config = dict(
    n_kv_head=3,
    norm='rmsnorm',
    qk_norm=True,
    init_std_qkv=0.043,
    init_std_up=0.043,
    seq_len=512,
    doc_mask=True,
    dataset='wikipedia_en',
)
Each number is 200 + 20 x the weight over its row's rms, rounded and kept within 0 to 999. Layers, rows and columns count from 0. The size before them is the row's rms in percent of the matrix's.

# up: layer 2 MLP up, 384x96, rms 0.228, rows 39-74, columns 0-95
# down: layer 2 MLP down (transposed), 384x96, rms 0.226, rows 39-74, columns 0-95
up39,100,199,186,228,213,183,197,187,157,177,201,211,181,179,230,155,196,211,212,222,188,214,198,188,214,220,173,223,170,194,227,202,200,199,221,184,221,181,215,185,186,195,204,178,174,206,222,202,207,208,223,207,155,190,197,221,223,216,183,199,192,183,215,180,230,230,167,179,237,191,205,195,214,174,185,192,237,228,222,182,253,195,190,166,186,192,173,178,219,196,181,176,204,224,194,193,200
down39,103,182,230,229,184,184,192,241,204,234,199,178,197,235,183,185,198,184,202,203,222,173,188,213,194,176,213,195,211,212,226,194,226,203,183,230,201,221,199,212,217,217,204,217,234,176,196,196,171,209,175,169,218,197,192,179,196,196,243,226,191,229,166,203,185,179,227,197,177,201,186,204,176,226,213,225,220,172,195,246,173,195,192,244,226,201,195,227,198,215,177,206,209,183,178,177,201
up40,102,204,189,225,188,243,176,211,230,202,199,191,178,175,233,202,161,219,186,205,239,192,197,176,194,209,225,211,206,203,184,219,141,201,201,222,178,198,176,224,199,186,172,189,205,193,179,207,189,233,212,193,212,181,190,196,201,162,211,181,162,226,208,194,211,226,205,218,205,172,184,200,203,182,200,192,191,213,195,162,186,227,200,147,180,193,215,179,184,217,198,199,225,184,224,233,182
down40,103,173,208,211,202,178,219,204,163,211,185,206,206,227,192,206,221,183,201,198,136,208,214,249,181,196,204,194,179,201,216,200,234,202,211,193,204,169,252,176,198,199,226,212,203,209,223,206,225,171,214,199,190,227,221,174,219,239,196,211,248,180,198,180,190,178,201,170,184,201,225,168,202,212,207,215,206,194,206,218,189,175,163,199,225,224,203,216,205,192,196,210,214,208,176,175,215
up41,104,206,198,206,199,178,211,179,201,194,199,174,241,207,192,216,169,204,178,204,203,175,199,214,215,204,215,162,196,231,215,223,192,193,214,216,203,208,217,183,198,215,183,167,202,217,214,202,157,190,230,227,181,183,215,205,213,148,224,201,181,197,207,239,189,175,150,238,188,209,219,214,180,212,187,204,193,182,202,189,186,232,162,218,215,192,176,183,179,209,216,218,231,237,190,194,167
down41,104,193,191,209,199,200,167,238,210,202,209,193,152,202,213,196,212,179,231,201,177,241,192,194,188,192,182,206,207,164,188,186,206,200,230,204,191,187,185,214,204,177,223,206,201,206,188,166,214,200,149,171,234,214,217,230,191,235,177,193,202,222,206,174,188,211,208,180,207,199,187,163,185,167,196,209,207,241,193,212,219,139,214,185,188,195,229,223,197,200,186,200,179,183,199,193,227
up42,102,211,179,212,186,215,188,209,188,207,197,232,175,214,193,207,217,183,179,193,220,166,161,238,224,212,182,221,199,211,177,195,205,190,193,209,209,149,232,234,220,186,188,215,162,204,221,201,191,171,214,182,236,207,203,185,211,209,191,204,202,225,189,187,207,224,155,205,214,235,211,225,181,197,217,213,201,201,200,202,227,197,168,188,205,172,213,237,202,206,185,187,248,167,175,184,180
down42,102,200,203,185,204,186,206,192,210,202,207,196,219,173,200,192,212,191,240,187,175,224,247,160,195,180,204,198,212,214,227,199,168,224,199,200,215,237,177,169,208,243,219,186,231,175,194,216,225,214,185,226,183,202,221,209,208,187,232,204,206,219,200,195,196,205,240,180,195,163,171,191,200,186,185,138,205,218,204,192,166,194,222,186,199,220,199,169,184,189,204,208,188,221,228,219,189
up43,091,226,216,176,170,183,203,216,207,218,224,210,194,178,180,216,172,210,142,169,212,164,171,185,194,197,263,171,186,212,166,179,225,208,224,193,176,192,185,198,220,193,212,236,206,181,170,174,205,192,220,193,183,196,202,196,168,200,189,192,194,196,200,198,191,169,217,161,201,228,210,187,202,225,216,196,210,192,176,177,196,170,217,225,203,195,194,182,181,195,233,204,200,194,210,218,187
down43,101,205,218,177,231,228,187,181,183,176,181,198,196,180,218,185,241,194,223,155,202,197,216,195,214,171,186,202,211,176,198,165,189,202,197,212,193,201,188,235,159,168,207,232,212,207,193,193,157,223,234,210,200,218,181,206,192,224,200,185,205,188,212,196,184,212,185,184,229,218,192,204,216,219,234,193,193,215,212,194,200,207,189,203,175,247,187,208,261,188,217,186,228,218,172,212,204
up44,100,212,206,220,198,197,209,173,194,188,181,234,179,212,195,191,193,202,176,167,227,242,181,194,182,214,208,170,171,216,206,203,166,184,237,220,220,224,186,200,217,174,195,169,193,165,224,193,189,209,214,239,207,228,170,170,212,216,203,228,215,192,182,205,191,211,236,243,212,176,165,193,214,188,162,185,175,209,203,204,204,185,202,221,201,183,183,186,198,200,219,226,225,225,182,215,216
down44,100,219,183,175,189,189,192,205,189,203,210,173,222,168,189,237,195,219,195,241,163,167,214,189,217,185,213,210,226,203,214,207,219,203,171,183,176,170,189,184,179,206,191,194,197,222,176,194,203,174,219,139,204,131,240,207,200,200,195,177,198,181,196,173,206,167,193,166,223,218,212,198,194,190,212,193,207,181,172,199,205,203,217,196,177,201,222,202,219,194,174,194,188,175,209,212,206
up45,103,224,184,208,193,197,197,210,197,178,223,220,198,233,176,204,161,183,180,164,188,227,175,203,216,189,197,214,212,224,199,206,222,195,198,245,174,226,231,221,244,220,206,182,176,177,158,216,213,220,211,198,192,193,159,181,189,208,202,195,217,197,184,177,208,231,204,179,205,207,212,237,204,202,204,204,205,211,191,189,206,162,158,215,228,195,210,223,195,247,192,194,214,202,223,196,166
down45,104,181,188,224,172,205,191,171,200,234,172,181,181,144,210,161,211,222,226,223,217,198,212,197,163,215,202,169,179,194,193,198,186,193,194,182,226,207,171,189,165,162,195,222,226,198,223,188,173,212,215,196,224,209,217,216,198,211,190,176,192,208,212,213,178,189,202,218,208,229,188,178,203,190,181,183,165,195,190,196,204,215,216,179,207,199,211,185,184,137,237,220,191,203,192,219,194
up46,101,228,187,217,175,187,217,201,228,231,199,186,205,223,194,203,182,190,202,200,220,220,185,156,206,175,169,193,182,225,244,204,234,212,192,210,221,185,198,154,179,233,197,235,219,194,196,167,232,192,177,168,201,213,212,173,192,206,181,220,187,184,182,189,210,195,247,208,199,214,179,196,198,168,228,178,222,183,183,197,201,197,179,177,190,213,226,205,217,185,213,163,230,189,204,183,204
down46,100,170,193,177,238,235,167,197,192,165,212,215,210,201,210,191,209,204,187,219,180,181,196,242,185,210,238,191,227,181,157,205,163,217,200,195,188,205,205,242,235,178,202,175,151,185,211,210,179,183,219,216,228,214,193,232,219,188,257,197,200,218,229,224,202,204,192,214,194,202,218,208,177,207,174,222,196,209,206,224,212,196,192,216,206,183,174,198,202,207,189,202,188,222,208,200,209
up47,092,193,167,224,144,187,228,239,196,174,217,214,195,189,196,223,160,203,183,186,232,223,186,196,199,163,174,196,186,181,215,208,190,209,182,236,154,204,192,186,205,201,202,169,206,211,220,185,187,227,215,177,217,233,219,158,202,203,198,229,222,235,218,186,213,191,229,179,196,192,194,229,201,214,224,207,186,211,197,191,199,223,218,172,215,230,177,199,205,217,185,206,202,210,200,184,187
down47,098,237,216,208,209,187,202,208,227,229,195,217,210,206,195,165,199,153,210,208,179,167,159,199,181,154,210,228,221,214,212,203,202,215,207,216,223,233,191,203,191,221,195,215,210,204,177,171,209,212,202,177,208,217,167,194,207,198,223,205,209,208,185,200,223,202,171,215,216,237,192,177,204,180,176,225,203,185,203,142,196,224,185,199,199,208,231,191,231,234,179,217,193,204,207,205,242
up48,105,210,190,192,192,219,191,212,191,198,234,213,226,176,192,208,206,215,194,221,201,202,178,204,175,198,215,202,215,226,192,175,198,197,187,188,194,203,205,198,148,190,210,192,165,189,174,180,182,183,222,206,184,169,203,222,178,175,166,196,222,214,191,177,181,206,191,168,207,214,185,234,230,176,190,200,189,170,222,183,170,159,201,166,150,204,208,213,201,201,185,237,166,187,198,234,243
down48,104,195,215,222,180,179,210,199,220,180,173,190,171,191,226,183,153,166,213,199,189,217,211,213,209,198,212,199,190,183,208,226,202,186,199,248,187,182,214,192,211,210,179,179,218,190,209,188,197,197,203,199,232,188,218,175,208,217,215,224,185,175,220,246,196,194,167,231,253,200,183,190,198,164,193,229,210,234,158,197,219,235,191,196,226,183,201,222,214,221,208,206,218,189,189,186,173
up49,093,190,214,209,209,205,185,213,185,205,224,249,170,173,227,216,223,197,208,202,192,200,217,153,226,187,208,220,210,183,195,219,210,175,199,228,230,161,221,201,187,201,196,213,191,195,185,208,246,226,221,217,202,209,220,243,167,184,203,226,218,204,226,192,195,220,212,200,214,182,223,212,205,226,141,198,243,196,199,195,211,202,219,189,192,209,159,209,205,174,177,219,196,196,187,192,188
down49,092,218,198,193,202,182,180,166,221,208,191,175,237,245,189,212,178,224,189,206,190,215,183,236,196,192,168,199,156,203,179,216,183,240,206,204,182,255,191,194,181,213,163,204,194,201,215,142,159,186,191,202,183,232,216,197,177,216,218,173,189,229,202,223,221,189,205,196,181,212,187,164,207,168,195,191,204,199,192,203,190,192,180,184,197,187,212,211,203,205,197,191,195,214,177,174,197
up50,113,204,201,216,181,176,234,191,179,214,166,159,178,222,195,188,193,202,237,213,221,191,203,222,220,191,198,162,192,194,220,198,224,200,201,215,167,200,208,206,188,248,218,238,170,195,207,241,170,226,202,209,194,188,203,195,206,180,185,217,225,180,212,213,216,213,221,206,210,195,152,223,218,194,186,165,163,213,208,187,198,187,160,216,199,229,198,209,206,197,215,228,189,221,198,222,226
down50,105,239,193,198,205,215,208,203,219,172,184,238,220,218,171,215,186,175,189,214,211,214,199,164,204,222,190,222,184,238,182,200,179,207,231,191,195,202,180,202,238,198,157,170,225,178,186,189,201,198,192,193,189,246,187,179,202,216,190,201,203,200,183,189,219,187,194,195,229,202,189,168,156,180,198,207,197,184,244,181,208,190,222,185,216,186,201,181,157,215,167,214,225,172,214,195,219
up51,100,170,221,194,212,212,179,203,207,207,204,161,198,202,213,215,180,218,192,206,226,169,196,180,218,190,215,167,201,217,186,203,164,178,244,198,207,212,182,225,198,211,207,214,209,249,231,186,218,211,207,223,198,192,193,225,191,196,149,202,214,209,219,209,210,201,242,214,180,207,214,167,210,225,203,181,176,184,205,204,219,179,145,193,200,181,206,202,221,169,194,184,227,183,213,153,188
down51,100,216,199,204,220,180,227,196,208,175,177,257,199,207,193,193,198,187,208,176,213,233,175,214,208,198,161,201,211,211,202,214,229,228,183,194,214,208,228,189,226,209,202,163,214,170,155,209,229,222,184,184,181,217,190,197,215,188,229,187,208,182,169,185,204,208,170,220,186,186,216,204,173,168,185,221,228,221,224,216,175,193,218,184,212,240,191,200,160,210,196,192,215,189,222,228,200
up52,089,184,219,176,199,161,213,192,215,202,208,201,199,210,148,230,205,181,207,210,213,202,212,210,224,209,196,202,195,232,228,212,193,189,150,195,171,239,169,163,183,175,188,218,194,166,187,179,181,214,195,209,206,170,209,155,202,190,202,196,186,205,165,231,174,211,196,207,177,210,176,181,193,176,192,236,186,177,208,221,219,199,200,194,146,193,183,197,194,199,200,185,186,205,209,172,225
down52,096,237,188,212,192,219,197,207,214,184,222,194,183,205,238,165,186,252,183,199,188,179,193,188,170,214,193,183,211,205,166,210,227,202,243,190,206,167,221,217,211,219,178,202,202,227,214,210,191,176,204,183,193,214,199,245,186,199,215,186,213,212,215,191,222,192,207,164,216,188,190,213,208,231,208,183,193,234,191,170,170,199,182,175,241,203,219,206,191,191,167,217,234,192,170,226,184
up53,095,212,193,231,167,177,157,200,208,174,216,200,126,174,204,195,233,191,231,209,229,214,193,207,186,220,179,211,198,176,200,200,165,196,189,207,199,172,185,190,203,189,204,182,205,184,200,186,231,190,218,194,191,207,192,197,166,228,210,216,216,186,210,203,205,208,196,214,169,183,215,191,208,182,205,243,212,153,205,207,202,196,211,231,176,186,179,175,223,184,188,223,166,188,172,180,214
down53,100,195,200,203,250,204,201,207,215,223,241,183,219,229,199,176,216,195,203,212,174,195,207,196,189,179,214,211,206,178,162,163,229,207,217,204,163,215,203,204,199,193,180,215,216,217,216,224,176,221,172,198,197,211,234,196,213,182,192,206,203,218,168,193,221,162,243,190,207,245,185,226,200,196,205,193,202,236,198,201,197,190,202,169,198,237,224,227,205,234,200,197,192,190,196,252,200
up54,092,232,209,206,178,191,184,210,161,181,226,195,177,183,208,206,230,207,211,219,227,226,194,159,175,210,242,211,212,200,161,219,177,190,193,209,204,233,180,200,184,224,213,156,248,211,199,191,206,191,213,216,197,222,223,208,193,200,224,183,207,214,228,192,140,174,190,194,207,186,217,234,218,205,239,183,183,175,214,195,188,198,193,185,212,208,242,196,184,211,192,200,194,194,196,209,200
down54,092,179,204,165,222,217,190,166,230,216,195,203,198,189,172,199,164,197,228,182,183,182,207,229,224,184,181,184,213,213,223,192,233,227,221,227,188,175,199,199,244,198,168,244,152,196,211,206,189,203,196,198,192,195,189,212,182,196,173,188,186,177,186,197,253,222,207,193,208,206,208,163,199,200,197,202,227,208,175,201,213,223,193,245,186,194,164,201,184,226,189,202,178,190,190,201,201
up55,087,193,218,234,191,230,206,212,201,201,168,208,178,178,209,181,208,226,199,139,190,202,198,177,206,200,194,185,162,239,171,224,179,174,158,191,196,192,173,214,207,188,192,206,178,196,191,191,180,234,202,204,224,199,195,226,166,215,218,196,221,191,173,199,227,223,218,218,224,224,201,188,190,162,231,165,221,206,181,201,186,217,218,201,186,201,170,173,194,200,170,206,167,203,199,196,210
down55,093,218,185,190,238,195,206,196,219,193,220,192,199,177,189,220,177,197,181,207,232,195,201,202,220,198,207,204,232,187,196,202,212,221,243,199,215,224,193,199,205,222,218,179,218,195,205,211,231,184,217,183,176,230,229,185,219,201,174,216,191,214,235,156,175,188,187,201,217,197,178,206,218,192,149,198,153,199,190,177,197,233,211,175,206,192,269,207,193,200,209,199,197,184,222,236,202
up56,099,175,165,233,162,164,215,193,186,179,200,227,217,189,211,196,196,155,202,215,194,201,197,185,187,175,199,204,185,169,228,184,215,211,202,208,191,194,188,220,169,187,214,206,193,179,232,187,194,204,190,167,198,167,188,208,191,194,221,180,220,188,209,236,180,234,211,179,222,200,146,204,202,211,204,197,178,187,185,200,192,198,204,157,179,178,194,213,198,218,170,202,163,173,163,168,211
down56,100,205,212,182,210,186,191,196,237,205,197,172,210,198,194,176,212,218,194,203,175,208,186,230,193,214,162,180,253,153,208,179,212,207,211,220,182,223,216,201,171,190,213,207,210,219,218,183,186,204,163,149,186,208,210,178,217,184,201,171,225,179,199,212,200,182,200,201,215,196,160,191,197,189,196,161,181,192,183,243,199,212,195,180,165,194,207,221,203,208,186,180,198,155,163,211,196
up57,103,215,185,220,190,213,209,192,199,224,250,217,190,172,227,204,234,190,182,191,217,188,211,191,190,211,215,171,209,195,204,217,170,219,214,201,208,160,202,200,247,204,209,213,175,223,173,174,188,195,223,210,197,179,219,198,201,205,197,184,190,202,195,205,178,154,174,172,198,219,237,220,197,163,208,220,191,210,165,137,201,197,204,197,214,215,187,199,212,193,175,181,224,156,189,193,193
down57,102,192,209,204,207,185,204,209,211,182,186,201,228,213,180,172,156,214,229,197,201,196,221,193,213,203,170,197,194,213,197,198,234,207,182,187,201,231,212,204,151,214,183,216,250,172,223,211,209,206,183,182,197,218,159,205,201,199,181,211,211,238,204,201,234,219,231,199,185,201,185,186,207,242,196,180,240,183,215,249,212,191,221,213,180,166,223,200,231,186,211,233,191,209,195,206,199
up58,102,204,225,203,211,180,170,215,181,205,191,169,220,185,206,227,195,195,177,218,177,190,180,177,230,228,248,208,183,173,197,176,171,247,225,177,221,200,198,189,245,201,210,198,209,193,214,188,199,188,200,210,194,201,205,186,213,204,209,192,236,191,217,203,213,192,192,225,175,198,203,207,202,223,200,222,192,194,218,226,205,196,165,196,253,193,189,183,199,185,200,172,210,226,260,167,221
down58,101,204,178,194,179,206,218,181,226,200,250,245,186,204,214,187,209,202,210,211,219,193,202,189,144,196,166,199,221,190,240,241,198,183,199,224,160,221,196,223,188,197,199,211,203,207,184,214,212,214,230,216,183,209,201,206,194,198,185,187,166,156,191,213,162,183,208,192,207,210,200,194,197,178,201,206,202,216,170,181,174,202,202,181,175,209,219,198,204,230,204,229,177,184,151,232,200
up59,101,189,164,195,206,209,234,196,202,218,205,191,176,190,225,178,254,234,197,195,186,182,173,188,209,215,217,228,209,199,213,230,229,205,228,184,197,191,162,195,214,215,185,203,205,186,204,199,219,152,188,215,186,214,232,178,162,154,175,193,204,198,224,185,238,207,199,207,199,210,197,210,199,204,237,202,216,212,202,213,218,195,199,201,219,238,200,209,204,203,202,238,168,193,237,172,222
down59,099,221,222,204,209,210,198,185,207,177,195,196,226,180,172,195,197,214,182,184,197,187,225,207,180,185,185,209,226,199,186,166,180,216,206,232,203,205,241,216,168,199,202,182,190,183,197,206,176,192,194,190,206,132,187,187,241,250,206,214,212,190,180,213,177,150,215,167,212,191,199,200,218,198,205,198,183,201,209,180,174,171,195,192,172,176,181,205,195,203,210,195,246,188,174,219,170
up60,103,220,206,208,223,226,192,177,189,182,218,222,173,161,221,200,175,197,165,203,197,191,202,190,204,196,197,212,227,240,195,243,207,214,194,193,203,189,218,203,156,197,195,149,188,180,207,173,192,204,210,179,203,220,196,239,199,230,220,211,194,200,211,210,220,219,205,198,193,228,222,178,193,174,192,191,210,201,178,173,185,212,203,177,157,161,212,187,171,213,201,178,246,160,183,194,200
down60,101,181,184,201,201,173,195,209,197,208,183,192,220,260,178,205,208,165,209,210,199,251,203,222,194,198,195,211,188,175,177,158,179,188,188,236,209,212,171,206,227,185,225,253,211,212,186,213,217,190,200,200,190,208,204,152,213,179,176,182,217,204,170,212,171,182,206,206,205,189,171,216,199,202,207,190,175,219,209,207,237,215,208,217,241,216,182,195,211,193,194,217,173,229,214,213,191
up61,099,234,193,231,199,193,215,175,189,203,195,203,214,199,194,234,214,165,227,166,181,212,171,234,185,181,210,209,224,203,239,219,180,234,185,191,221,207,214,180,184,201,172,204,195,182,189,210,186,196,201,231,208,201,195,199,194,197,193,172,212,219,191,205,190,187,212,226,194,210,185,199,222,201,182,155,184,175,204,195,214,163,152,136,214,199,206,185,231,223,182,241,203,220,200,199,205
down61,104,165,202,180,193,174,184,224,248,188,186,212,196,197,189,160,180,213,174,239,214,203,221,149,212,187,214,181,188,192,154,215,195,146,243,222,191,184,198,198,202,201,214,189,213,215,217,206,220,214,198,193,221,175,206,213,206,204,197,211,206,207,178,186,188,193,197,187,228,198,208,204,174,198,178,234,213,212,198,221,178,233,235,239,203,194,190,195,176,195,185,175,190,179,197,209,173
up62,099,215,214,192,155,189,195,187,185,196,250,205,212,204,206,167,180,193,215,204,218,185,216,170,201,192,180,175,205,203,197,212,228,224,184,192,232,158,194,204,199,240,189,199,167,205,173,173,233,194,199,192,203,188,214,201,189,203,192,202,175,193,178,186,219,234,208,193,159,210,228,170,166,174,182,204,204,203,198,191,219,209,171,163,221,242,195,238,222,211,202,217,186,211,206,228,196
down62,099,199,200,214,206,194,202,215,229,206,184,223,151,238,184,202,232,242,202,207,184,226,191,237,217,223,193,231,189,183,194,188,189,208,204,181,207,213,171,192,168,177,205,202,199,170,195,212,183,203,174,170,226,223,218,187,196,193,211,189,226,201,177,218,189,156,199,213,235,215,179,200,186,219,184,187,193,180,218,196,173,192,204,207,204,137,194,218,200,196,152,178,199,186,186,217,207
up63,115,187,194,220,159,196,202,207,214,243,216,189,193,197,231,228,227,198,199,202,155,166,189,214,202,163,231,206,204,203,172,181,201,166,231,166,233,214,195,211,225,173,218,209,195,207,200,190,217,199,222,216,179,182,199,239,175,188,211,180,182,237,186,224,206,201,207,227,193,197,188,204,219,213,217,212,221,234,196,184,182,215,216,209,166,215,206,178,188,200,181,238,176,213,189,229,197
down63,106,202,209,182,208,186,191,219,192,152,210,213,207,200,202,165,232,210,225,198,220,224,204,187,192,225,202,199,204,242,255,189,228,215,163,177,195,223,182,203,195,233,220,189,231,208,199,214,227,208,202,207,228,202,190,200,227,221,191,205,179,177,180,168,189,204,163,183,191,198,191,202,201,174,189,199,158,183,212,185,201,217,220,168,164,177,213,208,180,220,205,181,221,180,228,181,172
up64,107,153,195,182,216,207,192,173,211,205,210,209,219,192,188,205,166,218,199,215,199,265,189,184,155,196,204,220,202,193,218,215,182,208,179,196,181,214,215,207,221,196,200,186,206,179,217,179,206,204,216,202,230,225,187,215,199,216,199,177,187,228,203,219,180,170,195,189,178,173,162,195,191,182,170,186,162,154,219,194,216,153,204,187,225,197,195,197,197,174,205,240,183,182,188,196,172
down64,106,237,192,199,191,200,204,214,182,197,171,206,199,196,184,162,208,206,182,193,203,134,203,216,227,187,209,178,181,204,199,184,207,213,214,188,185,197,212,191,210,221,212,206,191,206,179,241,186,213,173,181,159,174,219,202,170,181,201,207,241,189,201,216,221,255,183,208,210,222,186,203,222,194,227,205,211,242,190,193,180,252,191,189,205,203,194,192,194,207,217,149,198,219,217,198,193
up65,099,175,204,219,153,201,180,210,223,181,223,215,214,172,220,211,197,209,171,199,222,170,184,207,208,210,232,224,167,165,182,191,220,191,198,207,181,197,196,188,206,188,209,218,215,223,207,176,215,187,210,169,201,187,244,209,170,179,227,203,164,182,190,181,177,206,176,200,173,213,197,199,187,187,201,198,196,184,224,180,209,245,194,194,208,233,238,184,191,225,205,191,181,257,221,209,213
down65,101,218,210,168,204,229,202,205,215,200,203,201,209,243,205,179,208,188,221,220,191,226,222,198,173,224,150,200,190,217,200,192,189,208,215,228,207,197,206,213,208,171,190,161,175,192,224,198,209,231,184,214,205,233,186,194,206,168,145,193,231,181,222,214,207,217,231,217,236,172,220,192,185,209,214,199,218,228,177,190,211,188,181,208,207,187,175,203,175,208,183,213,194,145,210,196,182
up66,088,207,202,208,175,181,202,218,200,223,200,273,210,156,185,200,190,248,221,208,232,168,189,178,221,195,185,210,206,193,196,225,231,208,202,207,206,181,219,224,201,189,191,205,201,219,205,207,225,220,175,189,211,228,171,199,172,199,204,195,187,186,227,166,185,198,189,183,232,186,212,197,218,174,232,177,205,213,189,228,226,198,171,204,200,208,240,198,210,211,217,182,224,245,199,201,199
down66,093,203,192,200,220,189,179,197,232,149,188,148,202,232,206,218,188,183,201,222,193,201,195,251,197,228,232,193,187,197,219,171,173,183,205,222,193,224,224,196,203,193,221,207,206,206,207,205,194,182,192,192,181,165,221,225,231,197,218,193,184,175,201,210,204,203,192,196,190,216,165,173,206,218,222,185,182,205,208,204,168,187,168,228,216,199,204,187,190,234,163,221,178,151,196,211,185
up67,097,193,219,172,153,207,194,214,187,174,215,245,186,153,203,201,219,196,236,162,187,196,198,192,217,213,207,189,195,201,212,161,184,187,195,212,182,198,218,181,203,214,221,208,197,186,202,187,232,215,196,185,168,216,217,202,191,234,210,203,183,187,191,163,210,203,231,222,226,186,248,162,190,190,172,245,181,200,185,170,183,225,177,178,211,214,185,201,196,179,199,205,217,198,197,208,176
down67,096,227,169,218,207,169,216,171,199,207,157,179,194,249,212,214,183,191,198,214,195,216,219,190,192,175,229,205,212,191,170,232,204,215,197,192,226,199,176,199,196,179,213,217,201,200,195,196,158,178,192,187,202,205,168,212,198,168,180,202,208,218,227,217,209,208,205,164,187,187,175,222,211,207,247,167,208,208,185,204,218,181,224,247,194,194,202,211,211,197,217,183,164,209,163,228,215
up68,090,193,213,181,169,214,153,183,206,201,208,190,211,182,174,208,179,197,186,194,191,203,219,196,178,240,235,203,186,197,206,206,192,181,171,179,231,153,177,195,215,222,175,206,200,184,230,199,229,205,181,191,208,236,202,234,194,195,161,204,225,203,207,169,199,231,198,190,182,180,209,178,219,190,163,193,179,166,216,177,216,202,160,202,193,223,186,174,198,206,210,156,192,172,194,196,189
down68,096,183,189,226,242,168,185,180,212,235,203,216,180,171,178,221,227,178,231,190,188,187,206,200,236,211,200,248,211,177,190,194,221,219,204,182,221,212,186,224,182,193,219,203,187,218,175,188,162,213,206,178,212,218,211,212,162,204,190,164,204,207,211,194,209,187,242,206,214,237,206,212,171,211,210,208,213,189,195,231,208,215,255,178,205,201,202,227,216,216,221,207,190,206,201,204,227
up69,100,215,217,242,187,160,212,150,170,195,198,160,238,191,199,170,161,197,198,164,227,186,212,213,187,195,218,180,196,195,192,174,184,242,209,198,181,175,220,199,205,223,219,180,201,177,204,195,180,200,192,202,169,174,188,209,217,204,215,165,193,187,167,163,218,177,192,205,206,201,209,185,183,196,186,193,198,195,153,222,177,204,181,187,188,195,201,217,178,171,190,171,204,206,208,205,179
down69,101,187,189,196,214,234,179,206,235,208,202,235,178,194,220,200,211,213,207,217,182,220,186,162,210,225,170,203,200,226,232,216,175,172,208,216,214,232,190,187,206,177,202,225,204,228,189,199,214,212,208,183,196,226,184,186,161,214,199,254,218,204,217,218,183,215,247,211,187,219,203,191,199,167,174,203,213,217,205,181,240,188,226,217,201,214,189,169,199,227,230,233,215,215,205,189,202
up70,098,194,171,192,232,201,163,183,197,204,203,253,167,228,203,186,190,220,190,213,244,211,192,177,188,181,193,207,183,206,161,229,200,202,199,220,194,223,190,213,187,181,191,161,203,208,229,197,243,166,202,215,178,232,207,200,200,177,220,231,224,199,210,226,206,168,218,211,223,183,227,217,191,202,199,200,175,144,204,214,204,192,179,225,204,200,204,198,185,189,215,202,211,193,223,176,181
down70,096,197,190,202,194,209,200,199,232,184,218,165,238,197,199,210,189,191,199,199,189,182,204,209,213,176,236,184,222,189,208,193,208,221,193,210,184,212,197,196,192,229,186,215,193,215,191,204,179,247,210,177,204,171,181,237,220,215,202,191,188,206,177,199,205,231,167,212,176,191,189,204,196,196,208,220,235,231,234,131,171,196,230,169,186,173,205,184,235,182,207,226,212,209,158,201,216
up71,100,196,213,175,193,154,190,218,224,207,180,214,201,195,151,224,201,198,222,227,187,180,233,210,215,155,221,166,186,182,183,219,199,190,173,170,210,148,220,200,210,218,196,186,200,195,196,204,187,196,197,191,207,176,227,222,192,217,201,202,164,196,204,209,209,201,185,180,205,188,247,187,215,199,186,195,227,222,187,218,171,231,188,182,189,217,208,179,169,176,185,171,184,212,178,232,208
down71,095,210,182,200,219,230,235,186,215,171,197,168,190,191,237,204,210,211,188,195,211,230,176,184,195,243,135,218,183,221,176,178,234,203,221,201,190,229,215,176,171,189,219,207,197,207,209,192,177,203,184,207,220,207,206,201,202,168,195,195,216,207,209,201,184,197,241,199,240,212,167,223,174,218,193,214,202,182,178,187,196,163,199,201,226,194,180,225,207,193,210,241,213,193,197,210,177
up72,101,200,184,233,194,204,207,183,231,191,197,204,168,213,243,177,184,232,155,204,201,211,215,230,192,205,198,210,242,167,211,243,189,187,194,215,168,216,188,186,202,225,212,206,171,197,191,179,189,205,160,200,216,217,202,167,201,183,213,201,228,234,182,228,194,190,196,225,176,215,211,190,185,186,209,212,180,217,185,202,175,218,193,182,176,155,194,203,191,202,180,209,153,204,230,183,187
down72,097,208,202,165,245,203,196,220,188,189,212,153,213,191,184,203,209,214,199,204,197,186,195,178,179,191,172,185,204,193,178,189,193,184,203,241,214,187,199,249,231,197,181,163,213,201,208,212,223,202,187,196,207,191,189,232,212,230,207,222,193,170,205,198,201,234,203,188,219,192,187,176,181,203,199,199,211,217,194,201,244,188,190,211,218,240,194,216,206,228,257,222,245,186,173,199,175
up73,107,165,158,226,216,180,222,203,190,210,187,167,193,187,172,184,177,234,184,189,186,230,206,217,194,201,189,222,229,218,218,197,209,193,175,204,189,198,242,185,183,206,195,198,210,221,164,203,177,199,225,233,185,167,179,195,140,163,203,167,218,207,182,202,230,211,206,242,220,199,196,218,193,178,195,193,191,228,197,184,189,202,212,194,191,163,188,175,208,182,185,200,192,196,190,203,172
down73,109,259,243,190,229,181,201,184,204,187,185,234,188,194,236,177,178,194,203,213,200,191,221,210,200,197,193,198,172,173,197,208,211,217,192,169,191,201,197,159,192,148,190,215,208,186,231,236,172,204,212,213,207,201,195,182,258,231,201,219,194,200,191,190,179,193,203,183,214,229,181,209,185,218,191,181,191,194,219,215,221,229,189,183,205,194,201,236,202,229,206,175,190,218,224,211,208
up74,100,191,212,173,246,161,189,182,199,213,188,217,174,247,182,210,211,205,196,201,196,235,186,162,205,229,229,179,207,186,201,179,217,191,181,183,167,192,176,181,204,203,222,194,183,211,244,195,170,193,199,220,173,186,208,184,215,192,184,240,205,201,160,229,181,214,192,218,220,197,188,231,197,211,190,207,215,229,237,193,214,191,195,222,210,167,173,216,212,172,203,197,223,193,213,220,211
down74,105,215,190,204,206,227,248,230,192,185,187,177,235,184,225,215,187,220,221,206,194,171,216,222,212,184,160,212,224,242,167,205,180,223,218,201,196,207,195,203,185,222,174,203,208,205,169,220,239,180,192,200,243,223,211,202,220,201,189,201,217,204,208,199,198,195,224,180,223,175,197,188,214,195,164,173,170,152,192,197,223,240,202,190,209,210,199,177,182,194,188,180,190,201,192,171,212